From a checkpoint of a small transformer trained on Wikipedia: no biases in attention or MLP, tied embeddings.
Each number is 128 + 24 x the weight over its row's rms, rounded and kept within 0 to 255. Layers, rows and columns count from 0. Numbers have three digits each. The size before them is the row's rms in percent of the matrix's.

# down: layer 12 MLP down (transposed), 512x384, rms 0.0621, rows 264-383, columns 64-95
# gate: layer 12 MLP gate, 512x384, rms 0.0752, rows 265-384, columns 64-95
# up: layer 12 MLP up, 512x384, rms 0.0799, rows 265-384, columns 64-95
down264 099:134116130166157145126106115156135170166152128122142151136194137150124131126138136107109104130109
gate265 100:172135110174150144151111113077103126133112089107079087114112139088148129116156099150109128108136
up265 116:139107150135144168138146115111123170125129140101140170110140141078113134122112134134118141086124
down265 119:163142118068100118139109107126154066145128174123154132124133154158102073131076125133119156137113
gate266 098:092135127118078131100098122127137132162094093164115120188120099142123124131127146139082112100126
up266 099:106160109122121130176124100113183131130144149112156160132147113097139126134167118155126108129178
down266 101:153153124135124135094128096139106134147132140132101145116174110155115112176123172126065134169086
gate267 098:130153139146136117120122113123152114135127144139148135113110114083090117111166098118124112169144
up267 097:132115087102120150107123122088116177114098126087113070154123121173169179129134146120182138088158
down267 107:132162173144154112124156135120112131135141099144143099134045158122081091134109138141124159143084
gate268 104:129109172167139146122107147145133152108112095116133162107158127106150139153117102107087166114115
up268 098:130115123116110126085127133125084172138085094167121111136124112076142178114136167168143120119108
down268 103:092109160123088114130132144163139117085139108135141170102094145160130132122102138063147152124151
gate269 095:101144175105148145097117158107131118122115164116103157138148181134148143154137068075143132140150
up269 097:166144135158085105105132127130124127097128105059108150117116152151162074114103092077153136108115
down269 108:117118125128132203133106128093165094140150143147149136144149114140137100172131127131121123152141
gate270 099:116123173108089177152127160100167096158135121152142109126131141156158142130082087119127095124106
up270 100:108114140133099146133143139144119099111117134140164177126091117128140120138134094151108112120118
down270 098:093079153123158085145107124129113129144129166111133115098045103110137128134090129112095082065123
gate271 103:133127118126150118168119137143134163110098114157132124163072134106163129102172131139199135144095
up271 108:152116132168144124156135135129121118124166137071120149132148140088109129143121094143113101087152
down271 108:146120140157099167136140156135108104155160126089121134113255152120097147150103132096122098104162
gate272 100:131104111171112152084168144152139094132138130128141098134113155138121173121108118131110116132159
up272 101:142125125120094136097127110099082134108117095120156163124127147145095148109115148146130135143101
down272 100:123173156132148127144089128135119088144148120157105163084131130116121121128132124127096143151137
gate273 099:134092130160105128149157145124136153097152122109177140125139132159123114126178172143137128171117
up273 096:114110090124137101166141120084126152105112124156087141144066141096139081153106136177128151175123
down273 096:108107133124145127145165155160108146113137162113138124116138117115102133112122152128110117132109
gate274 098:136114137136173101166096157137127124161136098124132149097168119130106156096115149127174151121172
up274 104:126168120104083158118165163120140137118139132142145146126136121124118099132121125117115157131137
down274 105:140138126104148120149132134171136140176124119113136130091069071114118135135111123121145092167132
gate275 099:103125154135134175139108112100122133133118120146107158134171172170112065160126112125145105132125
up275 099:170114110113142101118162115098078112114145166140171116125158138116135126123116136122141126152183
down275 101:097081176132131112129103140180099107103134137119127145163049142121120168124166138074141151118066
gate276 102:106120064112129106075122073115147136160115127142102121100134126127103162131167093130152164139135
up276 098:118143130081102132144095138155127112034128101145136119126144149108165124151152107102121106103153
down276 092:128116115120143135157119169098077133154121068132115161136037141126113150132096142122135131163118
gate277 103:147107119097168179110153140158110139095147109110132124133155086143136132099122068141139080097168
up277 101:135132139114091137141146142120166174146130160166117103064116144150118160103111164138111104163166
down277 094:113155111126120094127128099122138102141100111125129112160146089098102099164142115167134101129142
gate278 101:103137101130137130128092097153108132113148118121116115112108164146131132208117121128146137117134
up278 098:122148126137105116129140165114146106110132158160175139146092144124129133167132140071127122148116
down278 084:136126108128155141119126126101130148080118107097132094105073093129134151123118146154117126166106
gate279 100:124161146112160085151156124158060154140094144131108128100153132070143115139114133128131169137135
up279 099:067133139129120102163144130058137126124149138117101148142090146125158136165105112147167106098115
down279 105:124167086106121082105135132156191111095141144145121123139059103129112142139113123116161181146148
gate280 101:138148121105143090167187138149168180122108102067119114133089124136133144146125131109151128130101
up280 097:128132089153145151109125113112133139140119145110094114133141100170112125154083123123103112132121
down280 099:132109149182121145105077100135111122153171120118170164130203138111129114103147103120115150156136
gate281 095:158133121136105122115090153143137160124147094096163116115114166108087139114127141151180130135133
up281 104:125134133118131138117149112126121109135111139142114111186146132121113127145149152135109147126137
down281 111:133148152095149121134154149141090113120145112108117129101132138136174121129137127113144132108133
gate282 101:123124135133188148147131115146093168108120164127132170144151082130141113077166150157122139116105
up282 101:185108109135125109090115111155146157144126138158113173115118099104130131109148187102137165122035
down282 096:064124126118134162125151106147152103088111108113149115095152150148116126123130074148112104145135
gate283 101:131133150163125138114128118128116140102133102126124150124159170186125161126128091144125149131159
up283 096:141175103142139123116141141131104146137091133059137166142138141090108118074152168163110140115142
down283 101:078093143135129092088136104104174137103126116158140131116168129095144133122150141129128108106086
gate284 098:138136160099146117137149153118148111108121146137100128131142118154118125132140119068145169155131
up284 096:173110127150096140103141104137133134128113158091107134149123126110124116140153101144143123121158
down284 092:111153153084146122075104140186103087141138155157119150146190136140121131127111137117145161120093
gate285 096:174104117119133151099160145156127119120108098159157084106149110106138116109101098137148136128180
up285 093:115160128125150129141151157139083108093118123116113116119120145108107104143181132100111115090127
down285 099:095146161128169142128077077104108155124112107126136093147080144135152143120142146152082162197133
gate286 111:133135138145171126150137140130151094132119113113181150095141089105099125139136079122120114138104
up286 105:132107097117124116137108063120120162112113114100077180128126137119144133131111162128152173162165
down286 096:091116148127148085136145099174126147084162130148098085118104117122126177116122139123101119083142
gate287 103:148125124119097158129160160110124136129162108129147110127123116144123131159105091095133120147116
up287 102:121125144120151115163080123102175098144135075114127137121110184132126158082168143149162134162163
down287 097:153100147099170125100141146170069172123112154152122118111157089120165130154117088146148156157117
gate288 102:148138115129115096151129134132188122102095141110124101151102148109118150109177140153148116135154
up288 100:145088123102146185123119121103109107133148143111161123198112121091141108135136130153161101099129
down288 101:152112109116133111105118114174121131096044118126141181090156161167106159102150079161143108141153
gate289 103:121134114090146135120128174103126099167135102103140095179173134179134097091156125132079182137165
up289 103:128089124059129177164116105146138155124153137118103128097140104094133166147125112112065144097143
down289 100:117134110145128105132138062132137133169108104125142141121106162119134100116106127118142127166095
gate290 101:121118099139141154116134137148102152165111132140164094123102124121124137102122131094132119098130
up290 093:094141178117146146058087134122122126150138113146131139123164108142147108152074141159087114138127
down290 097:138072112143106131141135117120137143176121150104091137114149133107140161118132117115145162154153
gate291 101:126102141131156154173122117130143193108132147161128152121128103130143164101094101168126151092110
up291 105:123175100121137093111121108132118102129115115079114116172116150118111118123147108121177120141179
down291 101:104155149132131131120192131136135145162098110095135119123137086123133121149130117129082173119124
gate292 094:117121125192150096133141126065168113101121097123101130127139159124148112101135123172129104136150
up292 085:121091163101142129139126119139138139113121091131178152153108152123126117135136108134146097132115
down292 089:092121105124092142065112142179126137166174177102146126083015115137121141114150084091107127179141
gate293 100:110124133122122109126152123180120164145098173107113182086130119123094147125088177095156151167131
up293 101:143132117178090165183174130097098147125170112157125120133148124103138160141117124078160133147155
down293 104:141102138143151114068098094138163089115137159150113158089120133139094158107154117122131152144119
gate294 099:104157131139140133121109110099146112104159119151133142150070139107100180158092186131149169155097
up294 095:135130159094131045109154115127137172096101155156152107114157153173135133123103118158164106109138
down294 100:126105135087132145147182115116131101141147157116150150150253130126174124095103171092131132124109
gate295 095:122116109175164124158112163179130149126087139165119102175059163104078120138143122118122108140136
up295 102:129129135139123103143112135120130124133113131152127100132101152108106119171156141112134130145146
down295 101:116109141157164106112145155115131129137128119118114133151000150137147126102155137164136162107099
gate296 109:120089137135120146133158126128104097122126114153105123150136159131135099143144090143100123112132
up296 106:134166147132159104162138094154123155127092142102131121120135124096131159112112096141117138113182
down296 097:110109148115098148182084158170131080127165154147116096116253126091137118066150142164103103134131
gate297 106:140120099162080151124107135104114124120155115104182150142159108114109098097113114133114148118158
up297 107:174085161103156107118120134108134130165131124139126121097101118129128103121103081137132107135187
down297 120:123118080159105118113090118136138095112097129113118135165175106103151142113149134100142123141134
gate298 102:130153114118150120141163127104124138112096102120102176070122175108080110145099138145106125117114
up298 101:111204130127184071124204137130119102122126108128126140133148156133097131138128131147144138126128
down298 103:150127145090075186155124133136138133116126143138124159173135133110124167074128130102117077127190
gate299 102:119148104134102140190127089102124097095111102159095094111133141143152170075141097189120156144120
up299 104:137134120097135088138103118160087110131101168146104150155101123135121105102096168093100138170110
down299 104:096187137101111090120149113109151149123132116117130134114147140108148125142123137083157146126133
gate300 103:103140118131161167097152150130118116138167085162148159139146106100127153114136164157157156197128
up300 095:099175105114105128071138131160131142119140166065143098134096151147139195101063174111168136126096
down300 101:120158144161129145166140166132127127141147117124089115140084116161119109123132119146097073120086
gate301 096:144134084142148142168128138151118075167097128152155153167160131155151156149123162111169132114141
up301 093:093138122106115140123117103157131142123119139123106194174193153129131104112121108142176124122136
down301 098:119130113164119124131158132174106116140138136122136145101088128144107100136155128116121083154127
gate302 099:107095160185138162125132157125095095142180126118115118097133135149128136139128165123135119147049
up302 101:152088103148114163072158132112117119151125151119144161115150123137113114154137141098109139138177
down302 098:138143119132098151144115137119164119140139101131124140113126105143099148147149093126135113109140
gate303 098:129105144104085158105163121114109140106142114146110139049125108125120155135071127113110106136137
up303 092:115123121151110109138129151159154108135168153128153094151168156104141163126142149105142128156125
down303 103:122121055143108134137097135092166133150137131184149123129117107114166141115124178109095208133128
gate304 100:143125188134143165103094150164091140070144113132098102129139108097122157121171134132129144166108
up304 105:091145135108120079116128142155095119076142090116128127175114143100104140119119176143206123107140
down304 101:119110120136143087124078127157122078113127129134136122109074151127138160119088120117083139116129
gate305 101:141117155117114125094098115138141146150165177140156107087127153170136131135154125128130120153141
up305 101:131089103124131095141149148096112148142147118129126075126111162094111111132107120107134144109124
down305 105:154121130098135136096174113111136096115085116117140166129055093128143118173147111150101149159121
gate306 102:122139144145108140103151129144122157108087115132079055103140155148139143103156175114136153192178
up306 100:121140112109110140107186120078131138126146093163124124143131114139138084066105159141140112163119
down306 100:108163121122129149175147100156156144115088167119143129146085135116140115128117112130140137103173
gate307 101:065149133101127113075132152149109143117088158132145131138131148134119143144173132135136103147082
up307 095:128140130134109150101121086135124140122103132145085129152154149148107113121136121121206110106088
down307 099:109111123120095130098147120094126129155192161126116142130109147114156128166147140131137153140152
gate308 105:127159131114136111105124161108108126148147172127119142128095108108109085122113157123122073090126
up308 100:114081086110139096144093122146090201128120103083132138113151118111125144124114137114121143157145
down308 101:106098140136138138117140125119102127130074144145109118126196118105125100132163128119139118153151
gate309 097:182086128107104130140122124091141161168128134125118113108153153108172151119183101152149135160122
up309 094:101103117128107128115122142146056097093084163136120159158093116116150174128094128169089172143127
down309 096:110172112140108086168176140134092148155155133153146112128184125096094127133099119117124114118125
gate310 102:132146097101083113157141110114127103134121112118183127117146095124118069135148119143119124162117
up310 098:144142128107114080111146125168160147140133080087146078112115166154102119100111131108143099112088
down310 094:126116105115117135124074128052142152132137150152083092124143133096152132152160139114081133119090
gate311 107:147135123143121173095093120112078149095147180155119134162101142133105135084117051146117104118147
up311 105:154148112170119178133140098091112114109130118132139129135113125090111118139153119126095117110117
down311 100:126129167116163132132205147118148086156105142141107123118104125136137115117139161124117147122123
gate312 099:138157158114129132091121134144133140136124110117142132178114141118152121158138100130135159121152
up312 097:115127167134076113113141149161167093144216149116112127085142114164144144102104140173110151115127
down312 099:121140144157139137133122098143150085161120145150135124151133133098133120157093133143143075127127
gate313 094:134109117138115097145151133098148131118108130158152123187114144118085084139123126113051111149136
up313 101:152118129132062137170215130120134139090084147151119129149057110124102111137125118158124105162139
down313 103:113160158126098105115135130119150120158127163146127119113004158149124136117144128201101142131134
gate314 099:134129114157154140156142149156086140115154110130125159141152114153136160154120096156105092119107
up314 096:150138122142141141124089090157161099138129114173150127135119152145142141126149162122132122159147
down314 097:126172120171146135152130152083086118137106137077110116115200119178127130129115107139134095121156
gate315 100:126124135171105104137136122131138177148100156113133093166105108148128117130140133102088138113086
up315 095:089146110080104143099084123153154115185119127142134176116165126148118142176108116131113121130090
down315 100:111086107147113130151134133137089149153136161130134100125187134125124134164158148152137139120128
gate316 100:187165129111140077086167073129130139119111159086139162142094139159122162108110101151119114116104
up316 093:160111154134120138126137151136113154142117151120132170129122146148094114123107140154096124105123
down316 093:165148152094070105105156139095129102118167145128143103114117112087173128086125105125138165103153
gate317 098:123124168064123143136128156154128135113142076104138134143133105110095096145109158086150095147123
up317 103:126087135144154131106153122140151154179137091158121140123146113084135122150121137130120122125135
down317 107:095140145137116099184092141103124139142080141129123114103087139153140140097158135148130158162109
gate318 099:102141148123145178157095122147151111137148144135147151102126110160148168178137148133091083114165
up318 104:099164127171096175140151174144163111131123118100138118078139149150095180121126096128139128131128
down318 093:138088172145147129151162091144109138130116086111115098120051119133196094119101106140080129140086
gate319 096:138133161127072134086115115118134186136135127097096160145155163130134112118125129163151129131116
up319 093:130104100123166145153164139130146131102147116132154142096083128122129131112142155120158150134118
down319 103:128134132130091146132118095106140161134101120144154146153188106164134121139101120143146133092145
gate320 107:134120161148149118131103115116108129132123145105076157138157111087131169115077093122149128136076
up320 108:128141123121172122116135095169113123136096142170130148099098172140097103106163110109127134147163
down320 111:126115141123105151144127085127143110144090135083111118128150139145131123125138125143177101141134
gate321 106:084105091125129135141092121095135177124081165147121130149156135122122154077160162141115104151121
up321 102:084149125112154134118185096106097099119151131142108145138137172146120179125134111150110150115135
down321 105:120160138168144161148153169155094135083149121110173100118157175163170096136128098097092083145153
gate322 095:110126158103129168146115129125105135137112120125130132154092083151117127144152149175132108165089
up322 092:116081131100139132092088093071133166119119114123124116108085159128125125112129128075110123110135
down322 087:151145102120123115156112154116112137188100078109136099130028127163120127114123159123168125109135
gate323 103:169129114142183135107141108145142131085131076152138125123108154152063108120105098108132115136170
up323 107:162092130129143114143093109180093155150156124130142093106088102133121153142082150163128111135142
down323 112:141118119149140130114125112109158116124145116124109106120152125060102113124129093142128135134122
gate324 109:142090178112113108166102137132106138140159123162119107159107102102129170130148097166096133108125
up324 104:151139145083139087126095054136157157138075103123165114119101143142146107092108115125134139124154
down324 093:150160119129164144112124128094127139166128125154138118153129125122080137133156154122133097118173
gate325 097:131090119147126156124134139109109097104126115097106140159124129123119149124145177113106130158080
up325 097:138140173097169126130157130079142160146098126107097152105156104129129118149087135137133163126095
down325 091:128085107128122098147103106142137105129122121173148101139147117170163130115135110144124147140127
gate326 100:156157156129111161134160097116127081125115115123177111119054128142141121104153133097099107162120
up326 100:110130164116115108064092156119152162166137131144074126110086100120141120151081144120128107124130
down326 099:165120107113108168145147137119102106118165124128119168133095139175088154126105103165093136118116
gate327 101:095125098140160120132137106128161123154146147148131152139129140156135134129107136146143150114160
up327 103:157144141128163099104104090127102147115149145147114123102163144105148137110142111131078114119169
down327 103:127133114142127140137136114095110103154153105092117149122174120132091103147104138125138104150119
gate328 090:148127150124142138097138153123152112135161137140138152140063068115115120113151139121141102105127
up328 086:122129126159105116123124168145102121118136125146111110120149126126131119155098113141140118104152
down328 093:159155131144150127164143094141093146109133115163142141116255133118123129122143116145120141122117
gate329 096:093125167126081175144134113129118112109118119130133127147110130116097095124153152112120124108085
up329 093:128138124083102158127126159151101126128161136155139107091184128115141144126116095094152167172132
down329 099:145099139122129142135117096123127145124104104119128131139169140132118133176121127124089093136133
gate330 096:110145153148131108131125134124098138100137127112110109122060125154104123126133105128148133175124
up330 119:117119119143110086153112167136132079142151121159120148142153133116102167177147099126119125134153
down330 104:110145091129141117116140142142125147131214135145117110166007134109108092149128114166130118143128
gate331 094:093102117124078145143114123147110138106173119172115058126114120105147111107118145097096146125121
up331 106:160117139141129145155133165130134134134088134096082147133128129182119105119122170133142122145158
down331 098:162099115176126167180151147132132172161132139145158111098142121172100119158132110130123116110162
gate332 096:123148137114124117115109143132098107161114105119143084168090127111127147136094106146109125120151
up332 095:129178088158103137107107112098079098146143105119127119171155108146133153134139070197157083153139
down332 103:134114129068123093132144134120143153125104125122114152157193121095106105109149137104081124119131
gate333 099:084127102133094093157122151146135170122147124128156158145136141148138124120146111118172138138143
up333 097:136129104153125118114131147133075104099163146137140105108108119121111129116117112161114135126146
down333 099:115123115117145123155136125115131162149089123120084118127060100105108117147118134139151130162096
gate334 101:159125139154117143100134137151150103111120117193141082138147153143109150105147133117135129139140
up334 098:127134154107172128134148136126150136077108111097158156133139141101132074105146161095098128110121
down334 104:110116155157121114113127104112140107131139127129094108105108114096135075153105121130128159198130
gate335 102:120137116097135161120142119079107114130127124103132074117142122151144117125138174133156125155155
up335 107:138089089085099126109130142121157139098148103070179134109124127128145160144136149096155097128097
down335 108:129165118104117170120156103086127168129126123097143081123169110128121147123134136138098095178100
gate336 102:137110113102175195156146143168104083135151087145141132164143128124105136166141181178110162121157
up336 099:115117101131153153119157137128101117080117115102159109124123106129118111183150130118138110107151
down336 090:095132106114100154146119113121116129128164146132134141113181164082108129135114128169143147121147
gate337 098:137130108144152146117132126125075129115147187122106134115136106099080106102119135114131098143098
up337 112:127104128144148126182136113132145131111097101146098139138157112146088170126169140135132102133103
down337 109:134154157116118145166120111107129105136130130115147159122136122116137157109136133081142122116148
gate338 106:140116142171131122141102169144109165115104130127148131172105114119123133085151158146139151127165
up338 099:178078123138164113142089133086146145155108142096109153121149139096115129096135113154134166125109
down338 099:144130088073105145116139138121096150084149148151136099139127135140139105140108111098164106120119
gate339 103:142129144131143167123121128117162151140137133151147131121143120129104113143110058106121085145161
up339 097:152114118121156115156130144104089162112153134112124101141115107164119092111144146098106036108126
down339 099:127126173118107157173137103130149136132089120141141105090060114115127120116122122129135122107138
gate340 099:140120175114101121148125160138120135114128171131084149090122144114095143112158142134099130129140
up340 095:145138109135157130121134097179095097149118124129169112105132174135114083149169127140170104133117
down340 093:094141131144131133125089103160146121100085144161113114131190107126123136150134121130116147129089
gate341 102:162158131155106147141135120116105149168099141133142157084125100108116098145156155135105129138080
up341 098:084120148116135121153123147153109151096161094138132108165165123161144138103140158136158158115140
down341 089:147109124119148170125129129125155131150096163145123124095174136129110110149104094121130130126100
gate342 101:105153131100082131089143096131104119095126139134169152156090148144093116116134135108103131132100
up342 097:165101129140143121121124108075136129117135176095131115148153144113118146118136111130116138162084
down342 102:137104108119140115151122125132133101106128134153136122130196157102175166145103160142111115161160
gate343 099:154105170156113086163109138144139166147135120119106154118090119107123103070150140128080091121127
up343 093:072117109148096126121187158134087169138109115139096173121115119127118166098144099096102145139130
down343 091:141170157164099129144137123110127094111099121133128138133188134137117120137137142164088112132166
gate344 107:164141107163108106099139129090157137117135117138183120136157122142132171155130148134127188167132
up344 100:146159133186127136121077122117156134077168125171127119108138164138111145129127160124116138146128
down344 097:099163138115134161106153108146170161173121126145102158162077085133120155110145133142158106137114
gate345 099:133148174133154161164164106109104161120106115074104131141123142125113128107144146137122078177183
up345 099:115119152135154166126166141127129133100135094132129143178156124071132165124110179167143074133116
down345 105:140134166119091095126091135167127113133144107126145128154156091159118103191161137140159119111167
gate346 098:125152077120116202152105146104138108151138127101107142135134124124121079123174117128156127075163
up346 100:091122143143090175176136123108128143125110123114116167136159124132105073153149120120121095150095
down346 102:165173119124136136122132082127150170129174135136108176145070126122125118147162136171121119155119
gate347 104:143164108141118160147115146155109120091124083115116114111125091134160144144114092148102101164124
up347 097:124109172133138098140172183086154200145117083115142146154126110092115079129158107121104141132115
down347 095:116075145164137120087089132108137120116143137140098144136159092150130148173098118099125141109105
gate348 103:158085142111107131115125147118151099137105099220139139150107156098116121142121157101138150171097
up348 103:135124142128168099164134161125121148132102135122109119115095132109126097110172133160089099099117
down348 097:148161119138110133110119128114104165155121111129140113145204145156102099136121146165143131138134
gate349 099:120132097146150127141104159138135101140112081125160120137145188120100114108119115085132157140128
up349 092:167096157123125085128114117139080126151148109142093127140137089122112113129149128107161141113095
down349 098:143110157104131116149095135158102113102131142146139100112124087152142139121118143184124134049125
gate350 102:121131133115114133128130113139091143158118155115157095129131130077135158120166127110145101129092
up350 096:159122155091155112124113116149137126109101078125127137148112164130117126111110157081118153141128
down350 094:117126155151116115145169129128135146150098149132154108142172129096143121113131089108121117101161
gate351 099:142108165112136142128117114137151107145128200075113149137087141107162175138138150131112153136138
up351 098:160110075115114196110121103101091106136138134120139135183156133137109090135117169162117103139125
down351 107:104116144130141139129145131145131109110149121112125122134202109157111105145108108121145124170106
gate352 102:119151132140111146152101137138111130170097114134125075080130148139119106164140151135088118140168
up352 101:141154110162112083090134111093140127161123144121129121095093107117133150118112084102126136159124
down352 102:153146125112091122114136124168179145139131114116131137168044110136124130122125173135087107125142
gate353 101:112141107144151149112151127097177142142130125087120144113096120112137111123176126133169121164168
up353 096:120102128104148113163139120155124103110149113104120150137159161126151132108098175166134123144106
down353 101:099084139107095130140122125125128153093116155083138111179114112153144104142098125079165150144058
gate354 101:117130120136093152134141105126096086132131149144143134090107131097102150117167148171134112100127
up354 102:112140071101087171156113104101135143160119104130084140102167192144127106158141101158133144186113
down354 100:141166121167135156137167126120118086161125136126121125126136096094139119123092136134097085108132
gate355 095:104110109144134122100157137183130123133142119131140105173106114136143107085125116147152090149105
up355 093:112161130141162145117144117170116096144123085127140136160097083142133139135114119155118127144141
down355 091:138087130093111126192105151104118141132097131168145128147035108138129118131164131134160113150148
gate356 097:140127096097138101132122164126161132162131136099143135145115108079107119148121143109093098109098
up356 090:167132088143130099146200143158090147126127100159175138132108113138147120141098105083094128152122
down356 086:118143137143186123090081116117152126116126121101120077154082147115118136171120144146139145155134
gate357 106:114101096123145132103136104132106119172070115094102132142107112101116055100135133094112064138111
up357 100:130113153087126178113094137121153120143134158134093104110120109131132117109105133086102118149134
down357 094:076141125131129111131134116111093148117119094144136132164231152131121115137129124103121153149082
gate358 103:072135114150128090127130160097109125092134176128147132111129140100084136162165140102129104162156
up358 098:156116122107126163141185146141101149117088125062177119137166134136115138137100127166071121118105
down358 094:147105123163110101126128114146121124120121108189099113149188153059126102161135110107127128126106
gate359 102:145145094129189104140107104103103155126099163136123158193131162145095111136134165086137136114134
up359 103:121159135130130099123157109131116130092131134103182106136148143106160148119112111126091125132126
down359 095:153123161137103157105116139156167129157145125128176145087081096117120100150108137156159105153124
gate360 093:137157113134128111094144107104128088136133167138162127163134154109134122140139103175093136114115
up360 098:122135135119123124116126179174115125118143138101150109129110145127161147139185146149125111157138
down360 095:171119156090155148146102136154096132153096149145143125127181169133126121115134125106141149144115
gate361 098:113082111146123105141108144134143149152146075151134167138167136108122112139142120104146146134132
up361 099:160155178106114166149123141132139082117136140107135134119108101134094115072129150134108180101153
down361 111:117148138114105149116151119125117136166160162122135164120133126111098128178111118175162134110162
gate362 101:170124124116126108199130131154147114156185158092164129113164091153124114103116112119148136124129
up362 103:175125095132135111151141127148162155139161148148114112098116125078162112155135139113119127106121
down362 105:119139071128146191120157144169133138157116082108143110124175130102112070119163145176082171132140
gate363 109:078133130106149122157115179157103140139147104117185157129157128086105106147103166121106129129154
up363 112:122150150147166114176161120141129139167144145146131122122144172103142153150128103173155127113151
down363 110:089148119111134123107105131182143161131151110142137111120122135117123137128109153123174090111110
gate364 096:126130120119154137147142130112141115108095143142159125141117082110128126193114096137159149182105
up364 094:133125131100115102127101137140109126103142123103154126097129119138147136083122126124151112109148
down364 106:138133136145145128148115117120194143163094131138157180118151115113151147167134130108122138156158
gate365 092:088132100143138094154117119140094129124130085106110116139086138106164114129095126130095107125125
up365 088:111089159141127106159090115148106139112168120133170146143130143084141137147118120126135110137153
down365 095:118103154132077111142160127091161140195152159123158124145155142104093143130159132100133116106142
gate366 097:116133109088141162186118108174160152164130103134146111127138140167138137147128116146064112076129
up366 116:174134122145160079124110120101062127112155110122071134108121108112156119126134122135152111163124
down366 090:134107153102118156173159142109133131155141130138136090138176118154110142142169123136060143118153
gate367 100:161131145129118146156098131124084124095155120132180142147126142120132104123149171130096160128132
up367 104:154130107124113125135106184122101111146157123129112158110134113100095106124123164103097106119115
down367 091:127164140130145104168099126089136136150093102126112143136136131133122152134125112136127119105100
gate368 099:156117136138151143139129169135140099122086097172143140095100116150114144123111099080139172139162
up368 102:154117167115113096145141163080111118094136137154142137152114147117157151129108112156143112131127
down368 101:098137104091138134124129107103150115143106121142094123139151148106133128120119073130123141143153
gate369 098:114162164099128123168146178176137086153127108147170145122110142165145094087128110105085100110147
up369 101:103074101120117107127144155133151166164066167134127151139135132154149129131102135106186136149068
down369 104:147157094152123131134140114140099150107130130122142143161181143156097113134140113153164120150112
gate370 101:139150193109091147138135124162119100125152129098117147166113125141147142169127120115114094112128
up370 102:161120144087113138149111076091123120152137139161105100095141104084140115179125119101146177104104
down370 097:130128143094077147148117121093132124146125125134090110138079115115109119138114133135148128116159
gate371 102:119069151145149152082141144153156120149161107140134134136134125137116137077123144141115094108159
up371 102:127116077149141147099077105139129124120153168123126133149134180140157121133102104167146120117146
down371 098:149134142177125121108140121131120131120129111113164119117103139147142138117130139128153141181092
gate372 096:158156146155145123138129128103123157119145107133121131158096157102104106142084093112115133138107
up372 090:109140133123172099118140136132130124156145137105131107146121121096122092103083078155127114095108
down372 091:117125109121133099163111141132121115085115141121079154144150131148152144136131149086132129097102
gate373 097:135135146151115116153136110087108125133192168068122119138096167102103117135151139142149178129137
up373 095:138147145110132109130101140110139138121115140118115092118149091146139126162141123144138095155152
down373 097:137093124167145136114139106097084127102129142125126142127140175138123125130166118104133144124125
gate374 101:084128113145123146159134145104105124108141137088125105102091102095113118123130131104151137164164
up374 101:076137100155097108153137111125162112161149123121134128109127094128141111153153147108134173148172
down374 103:123126142159103171103105117128178147144146106122146134159101142096102116132140150165102170146125
gate375 106:125080131149121083121135065167160129139166138122150107111125101114131114107134135145113133130160
up375 108:127150132114093139150125167113129119113131096111158142116116129118129097174094152112127166146154
down375 108:103145106122106091121143139143115110143137107141154145160128124156117094121109125132106173127112
gate376 096:127132082110125109138134145161087151123114143102100120108113156109128107117088086095145123112140
up376 095:111172122121056139131125113089122144111146108108147112143133098126168117123134160164100148139140
down376 096:140138143147139118140096108145127127140095162153087130207160122083124152092122142118110148117120
gate377 104:143128164102131105099093152145100131082143099134106103114135152091119145110083107090119080093122
up377 104:149086141158139142131145101084128137094149134173145158131131103132129123117156153089121054130112
down377 105:112136155126126137105071121151158159133104118128152131145135102130157128090124092173182138104142
gate378 091:127137089155139124113106224140133111136151093094163166115171103159146108121124135077102139138124
up378 096:133120144120127150112176126189134117120075114115123133103086135127111127112116169180153140099136
down378 097:100169145135128138137113142141104099117091125099137153122149095108118116115146144077151147167091
gate379 093:106122158149148153152165106103069120150108139150081106159134147155152111132106147144107175146125
up379 093:142118101174128158118151105076098191095096101125131134171132171155134126119108108146118148125108
down379 096:172113138115118100137159137100134113099169101122157123110150122144147151137105137123145114096112
gate380 100:127145133116129144147115100181121079130150165095096141116097146105138105112110157128119100156088
up380 098:133134135147081107081105157139132145126153145140180128129127162137146155171114144113079106152113
down380 094:141142107122121157150132141145113133177111125112115144141118115084102100119148135148135127123143
gate381 104:132145105134113143151133143126098141111122143121126091150102169136141130133118168127150151148145
up381 102:119126112083143130123165137133122145121118141135135105136105160159113116140064107137090133115101
down381 104:125099154137114161125112109116189131147151138118102126088115118108120152150140101099098143120137
gate382 101:156137148113121115138136085137151138098117158142143131097098123136098124134132144112143124146127
up382 106:154128120146134137089132159117102174071119119098146123195197120127137117101099102129134108121135
down382 104:169088149125102207118172110132120136119117181136155082115080183151112151105119105104107136097104
gate383 096:068123172164110133131131121162140123157129108138152152142063106121151113095092100106108108116125
up383 101:141151148098163113088111132126123110126131076142113119137091103119126138156145103135099127148130
down383 106:129126181155118085146101139119183121119165096122149125127071076131147123137097104139074112118147
gate384 094:143123097091105117110140121122129128159149138118133152135121154185136141149156131095088108128116
up384 091:144143125155112107093154141144090116115126140159128154141152106115164184153095128153162159120124